From a checkpoint of a small transformer trained on Wikipedia.
Training: a variant of Muon for these matrices, 89M tokens, 10818 steps.
Each number is 50 + 10 x the weight over its row's rms, rounded and kept within 0 to 99. Layers, rows and columns count from 0. The size before them is the row's rms in percent of the matrix's.

# layer 5 MLP up, 320x128, rms 0.23, rows 66-74, columns 0-127
107:52 39 51 63 44 70 71 37 56 44 41 44 64 46 51 46 50 41 70 46 50 57 41 59 43 41 49 33 67 51 58 48 54 73 35 62 38 45 43 68 51 55 54 75 55 26 46 52 44 56 43 50 54 46 60 66 57 38 62 41 68 65 45 65 62 39 50 52 32 49 50 56 44 45 36 42 44 53 37 37 54 47 49 45 37 65 36 43 48 57 44 63 49 64 42 49 39 61 55 49 68 59 59 61 52 31 46 55 45 38 52 54 49 29 51 49 49 44 58 57 57 52 63 48 38 38 49 46
103:50 75 31 46 69 50 50 42 45 60 37 54 56 47 58 51 50 51 47 45 56 38 58 61 49 27 40 52 59 35 59 21 54 54 44 55 52 54 40 50 45 59 53 54 60 68 49 73 42 52 63 60 68 47 35 54 47 46 54 44 35 46 45 39 60 42 39 45 43 47 75 55 57 44 38 32 46 52 54 55 68 42 53 60 57 65 45 41 49 54 51 32 58 58 65 45 59 63 54 42 51 52 42 40 60 56 68 59 57 57 64 54 49 23 47 56 43 53 52 55 47 41 63 54 53 62 38 46
095:54 53 55 49 42 37 49 49 55 43 68 47 45 46 49 44 50 60 41 56 57 41 37 61 41 51 65 43 51 37 38 55 44 54 55 34 44 49 63 51 65 41 42 69 57 31 63 42 55 61 62 77 50 65 48 41 41 58 57 66 69 38 55 37 48 59 45 31 46 46 55 62 44 52 59 37 57 47 48 43 48 59 64 54 62 49 58 64 59 52 51 46 59 47 44 57 61 28 59 39 48 63 58 58 46 50 56 50 45 18 48 55 48 53 51 25 39 38 51 49 45 52 28 40 42 32 49 62
117:23 46 51 50 50 51 51 42 46 51 45 43 53 46 63 45 46 48 46 54 52 32 40 61 57 46 61 44 70 24 33 55 58 72 61 50 62 48 57 60 40 39 49 54 46 52 52 67 84 53 48 38 58 39 51 69 44 59 66 45 31 55 42 52 58 56 57 28 51 40 49 47 56 34 33 47 39 54 48 64 49 39 53 51 54 45 39 58 52 57 59 40 30 43 36 48 38 46 55 53 30 46 49 48 59 45 38 38 45 50 65 49 45 53 58 52 58 30 49 50 33 49 46 41 55 54 58 45
113:67 63 61 66 34 46 50 55 65 65 28 41 50 39 35 31 51 60 59 52 53 53 30 30 55 43 51 54 49 44 56 47 47 54 75 56 46 54 70 41 42 53 49 48 58 55 45 70 49 74 58 44 48 50 67 52 64 49 38 43 50 51 50 49 62 39 57 47 48 46 35 62 44 50 42 56 53 38 53 48 54 48 58 60 49 64 45 29 64 61 46 62 34 53 42 50 51 44 44 45 61 60 53 49 31 37 39 45 40 47 38 48 51 51 54 58 58 37 39 66 59 42 65 66 44 32 50 52
068:39 55 33 51 42 52 48 46 63 40 49 34 54 43 61 42 63 55 49 30 49 55 55 38 62 55 49 47 48 68 61 61 59 51 57 58 61 41 44 58 48 57 57 41 44 52 51 40 51 69 45 67 34 45 62 33 45 23 66 44 46 40 43 52 45 44 40 47 46 42 42 58 35 59 50 56 35 26 37 53 49 48 46 40 50 52 59 41 54 40 45 47 39 51 69 49 64 57 49 65 59 55 54 37 62 63 40 63 42 74 56 58 46 45 60 44 48 72 54 44 53 24 40 47 64 55 43 43
087:47 65 65 54 47 34 60 69 58 45 39 48 40 54 35 74 51 42 50 41 44 62 64 32 52 43 55 51 60 53 40 40 57 52 46 44 62 54 45 34 57 44 82 40 41 65 51 56 42 52 31 47 57 52 46 66 43 36 50 47 44 41 37 52 48 38 27 44 59 54 55 40 40 56 44 67 53 29 51 50 60 37 47 44 58 62 48 52 56 55 67 48 63 61 38 41 58 55 59 44 55 67 55 43 45 53 42 58 62 49 54 41 47 39 57 52 51 50 62 41 56 46 63 65 64 73 44 53
112:67 47 56 51 50 67 27 40 53 47 36 58 59 46 66 35 35 29 71 73 49 43 57 58 69 38 63 58 63 44 34 52 43 47 46 41 49 55 52 54 47 51 47 36 47 46 61 65 46 56 42 50 51 37 70 66 34 51 45 59 65 34 54 56 46 48 49 52 47 53 38 59 49 54 51 46 40 44 55 41 45 56 53 40 60 30 56 50 50 55 47 47 63 52 64 55 45 46 48 30 54 50 24 53 48 40 46 52 37 64 37 35 36 63 45 39 60 42 46 50 50 40 54 34 34 51 45 60
126:42 58 32 44 62 49 73 42 64 53 31 60 60 56 63 48 46 49 52 56 47 54 31 79 37 62 50 52 37 49 46 48 23 38 54 68 52 55 57 43 52 40 54 46 32 35 41 44 54 40 52 45 63 48 51 57 50 58 51 49 43 35 51 57 47 35 55 65 33 67 43 50 40 50 42 43 68 59 42 51 67 59 58 42 47 39 53 46 49 48 43 42 36 65 48 35 60 57 35 71 56 55 40 41 62 60 39 32 42 59 39 52 40 46 56 52 47 56 44 54 46 40 62 45 60 59 52 55
# layer 5 MLP down (transposed), 320x128, rms 0.141, rows 66-74, columns 0-127
094:68 42 59 46 23 54 49 64 58 49 57 35 35 44 40 61 77 59 48 58 44 58 62 39 40 49 46 49 35 49 42 49 46 52 62 49 24 32 47 33 55 56 53 56 63 46 39 44 54 58 54 31 62 61 30 49 44 39 43 41 57 46 52 41 64 49 44 42 39 44 66 36 46 51 38 46 48 68 67 63 50 54 49 43 45 45 51 54 45 45 48 42 52 37 61 44 54 49 47 44 43 55 46 46 43 40 43 56 43 41 56 43 60 51 42 49 46 51 58 31 62 68 34 34 45 32 31 49
113:62 44 64 38 45 40 33 62 44 50 56 47 48 36 53 52 51 44 46 44 49 47 49 49 46 60 63 53 46 42 46 52 38 46 49 35 60 58 58 56 70 63 46 67 31 45 46 65 45 47 34 33 53 37 49 42 45 52 45 66 48 45 48 46 51 53 44 89 52 52 48 41 49 55 47 46 63 58 36 52 30 40 45 42 58 37 55 52 37 46 51 64 50 47 48 54 54 52 27 49 52 46 46 51 49 40 31 60 73 39 61 38 49 54 39 45 63 37 65 41 36 73 42 56 53 56 60 68
092:70 37 40 44 30 49 43 44 62 51 60 66 43 50 65 68 47 51 65 52 40 36 61 50 52 57 41 46 47 50 46 46 50 62 24 51 40 30 62 55 41 65 39 41 51 61 29 52 62 37 46 44 48 49 30 55 32 65 44 40 48 50 44 47 36 43 49 43 73 67 57 62 36 49 49 43 56 35 56 61 61 60 52 48 53 64 51 42 68 58 39 50 59 46 46 31 44 44 49 53 51 39 53 44 61 58 40 50 44 51 36 58 55 51 57 30 45 59 68 45 62 48 47 56 63 41 51 48
107:55 63 45 70 45 64 46 46 43 63 55 39 39 50 50 30 54 35 59 35 57 57 45 60 56 69 52 39 47 50 59 54 42 39 59 38 50 42 53 50 56 72 60 55 50 47 62 34 51 59 51 65 58 56 73 47 56 54 44 53 43 34 55 55 56 52 57 00 54 48 52 35 60 43 45 44 44 38 58 66 49 58 60 54 58 43 53 58 51 56 58 44 52 50 53 47 43 49 30 50 49 45 46 54 52 70 52 37 54 54 50 52 39 48 49 65 63 59 49 45 47 43 45 64 50 39 36 53
114:51 54 39 66 53 26 38 46 42 59 60 63 60 63 52 58 42 45 46 57 49 45 48 53 48 49 48 49 41 41 66 38 50 58 42 59 62 39 51 56 64 63 48 47 56 42 69 45 51 32 50 67 67 60 54 45 60 43 50 62 53 44 43 28 53 55 44 43 36 41 63 51 53 53 34 58 64 50 67 73 65 43 50 43 53 38 51 52 30 52 58 56 54 44 45 54 29 45 49 62 38 39 45 53 72 29 53 57 62 58 63 53 40 47 53 62 62 65 48 59 46 26 52 41 51 62 38 50
067:52 71 57 35 45 48 42 45 77 45 64 47 38 54 45 44 46 45 48 46 63 50 51 31 51 37 42 41 55 59 55 40 53 55 48 61 58 47 47 38 61 37 61 65 50 60 53 52 55 40 49 48 45 34 65 58 53 55 39 46 45 59 52 54 65 47 64 51 47 45 34 47 67 64 48 39 56 72 54 55 44 32 69 43 41 56 36 49 40 60 50 61 70 46 47 71 64 40 26 41 49 46 43 55 45 39 73 48 41 60 53 54 51 58 33 67 47 50 40 57 50 58 45 54 45 41 48 31
104:47 59 57 51 54 24 46 40 55 46 52 59 54 50 48 66 48 51 41 59 58 48 41 50 47 53 48 28 58 41 41 56 39 58 40 44 47 40 40 34 40 52 60 47 56 50 48 32 49 63 59 52 42 17 35 58 45 47 42 50 36 44 49 46 76 59 46 42 50 54 53 50 43 74 58 39 42 56 48 61 42 58 45 63 48 21 50 55 46 62 54 56 46 44 55 68 45 47 30 49 51 45 59 70 52 55 72 42 57 53 59 59 41 51 43 34 38 50 45 40 44 45 40 69 55 44 63 56
121:39 57 46 65 35 59 44 64 47 52 53 26 56 57 34 41 52 55 45 50 29 51 59 65 37 37 49 64 52 58 54 50 42 42 44 62 42 42 50 49 45 47 61 25 62 61 57 46 44 61 66 63 44 35 47 48 45 36 45 40 51 59 49 43 45 62 62 31 48 33 44 43 67 51 45 28 65 57 41 54 49 40 40 66 44 40 62 52 47 53 55 45 45 40 62 43 52 44 57 57 42 52 53 47 59 57 43 63 52 28 23 50 51 59 58 52 49 51 42 45 58 54 54 63 47 54 47 79
107:52 52 45 68 51 49 50 45 67 46 55 48 56 36 51 53 42 45 62 45 50 59 39 67 42 42 46 69 40 52 59 58 50 33 56 56 38 37 51 24 66 50 64 30 40 42 49 46 45 51 48 56 57 46 56 61 39 54 49 68 63 45 59 58 57 49 41 67 53 67 48 43 40 52 40 48 53 58 53 50 55 57 65 36 68 55 44 57 53 69 57 42 57 66 27 49 48 49 31 61 66 41 27 46 49 63 34 29 61 62 48 58 54 48 63 40 41 48 55 55 58 50 68 46 60 48 48 45
# layer 5 MLP gate, 320x128, rms 0.225, rows 67-74, columns 0-127
090:48 67 52 59 54 53 54 58 56 49 40 55 60 51 48 61 48 64 50 39 56 52 46 50 45 41 55 55 53 41 60 33 60 71 54 49 62 61 41 51 52 66 61 49 54 52 52 50 33 48 59 51 51 42 41 43 38 48 22 63 47 44 28 42 58 43 37 79 48 61 54 56 38 44 53 40 52 60 60 34 59 46 48 40 51 51 58 22 52 60 51 47 52 54 52 54 58 66 69 43 57 35 55 35 51 50 60 55 69 69 64 57 47 49 29 55 32 51 64 42 48 32 52 53 48 65 59 38
097:46 49 42 53 70 52 42 50 58 40 43 53 62 41 58 49 39 53 61 51 51 58 67 50 52 65 51 38 69 59 41 48 45 49 34 53 51 56 50 43 40 48 55 25 59 54 35 54 36 41 56 46 40 57 48 34 62 53 43 45 19 41 51 47 52 41 53 72 41 51 48 43 46 53 46 61 37 54 51 56 68 48 46 45 50 48 54 50 58 41 57 50 47 56 39 29 51 71 62 73 53 45 53 42 61 62 52 53 65 76 35 67 43 55 39 54 62 52 47 69 59 38 62 60 40 56 51 36
103:41 45 35 79 53 42 45 26 30 48 57 72 59 50 43 59 45 56 54 57 46 52 56 46 39 20 45 35 48 59 55 33 39 55 39 60 48 54 54 39 56 59 63 41 47 45 45 48 46 37 44 40 51 55 55 39 51 51 43 45 50 56 38 47 45 37 32 52 53 43 46 44 32 54 51 61 47 56 49 48 52 46 34 38 32 47 55 51 59 46 42 65 68 51 41 46 45 56 55 60 58 31 61 55 40 50 63 59 49 54 43 40 28 57 45 71 58 52 56 65 59 49 65 39 39 41 54 68
114:62 52 63 48 56 44 49 60 54 38 41 67 56 44 47 60 55 35 55 49 49 61 40 39 58 49 43 65 51 70 55 52 55 54 32 53 55 47 59 63 51 61 62 57 62 43 45 50 48 40 61 48 45 64 60 36 40 29 31 52 58 40 52 49 56 55 29 56 47 33 47 54 36 60 36 26 57 49 49 75 38 57 31 62 59 58 46 50 49 46 57 43 60 56 38 58 41 46 59 53 67 39 45 62 58 33 32 48 48 54 52 49 52 41 59 56 49 53 48 45 76 62 55 32 37 48 65 53
068:60 48 53 59 48 47 49 50 69 41 50 45 53 48 50 41 41 47 30 41 40 64 52 52 50 49 55 35 55 54 46 51 45 37 54 61 56 56 40 61 49 45 52 52 59 70 55 52 34 43 50 60 61 57 60 41 57 46 52 46 41 40 54 49 62 44 63 70 56 51 59 49 39 50 54 55 36 60 37 63 32 58 48 38 35 42 34 28 51 46 58 46 55 60 52 53 41 57 62 46 49 41 35 45 60 74 49 24 48 45 42 46 40 56 32 53 43 32 47 85 54 64 63 34 40 45 39 53
096:52 56 54 54 55 45 50 62 47 66 33 50 43 58 33 73 55 45 44 43 48 53 50 37 51 37 62 53 47 51 38 38 62 48 50 51 56 49 59 43 54 50 83 37 42 61 53 57 33 44 31 43 61 48 52 68 53 27 55 47 34 35 36 54 63 33 27 44 59 58 54 47 35 66 50 65 54 42 41 45 58 33 54 61 37 60 48 41 51 57 48 54 66 58 35 41 60 57 53 50 57 57 51 32 52 56 48 58 45 47 59 37 56 52 47 45 36 43 65 52 50 32 48 58 51 59 43 38
112:45 52 58 40 67 47 56 61 56 58 55 58 39 61 29 62 60 62 51 36 67 56 39 43 26 65 42 44 31 49 59 54 63 69 49 42 45 43 48 56 58 62 41 69 58 47 52 43 40 38 71 52 52 66 45 40 53 51 57 48 56 53 51 77 51 53 51 53 47 38 55 49 32 49 51 48 62 47 39 49 44 47 59 61 53 53 50 44 21 53 55 49 46 40 49 32 44 37 50 63 42 50 73 71 46 57 43 41 52 45 61 53 51 52 57 62 42 47 52 42 47 51 42 59 74 45 62 50
115:43 59 18 55 58 46 68 63 67 59 48 55 61 53 44 49 50 63 52 50 45 35 46 70 45 52 45 53 29 52 39 63 34 44 46 53 50 36 56 53 28 42 49 42 49 38 47 42 40 59 35 46 53 46 51 56 69 39 32 50 47 39 54 45 48 49 50 78 37 53 42 48 59 41 46 42 49 65 48 53 39 44 63 48 53 46 52 32 44 44 43 55 55 50 55 49 46 73 52 47 53 52 44 43 50 70 43 35 53 47 38 41 42 54 67 63 59 44 43 40 28 53 73 51 38 43 49 44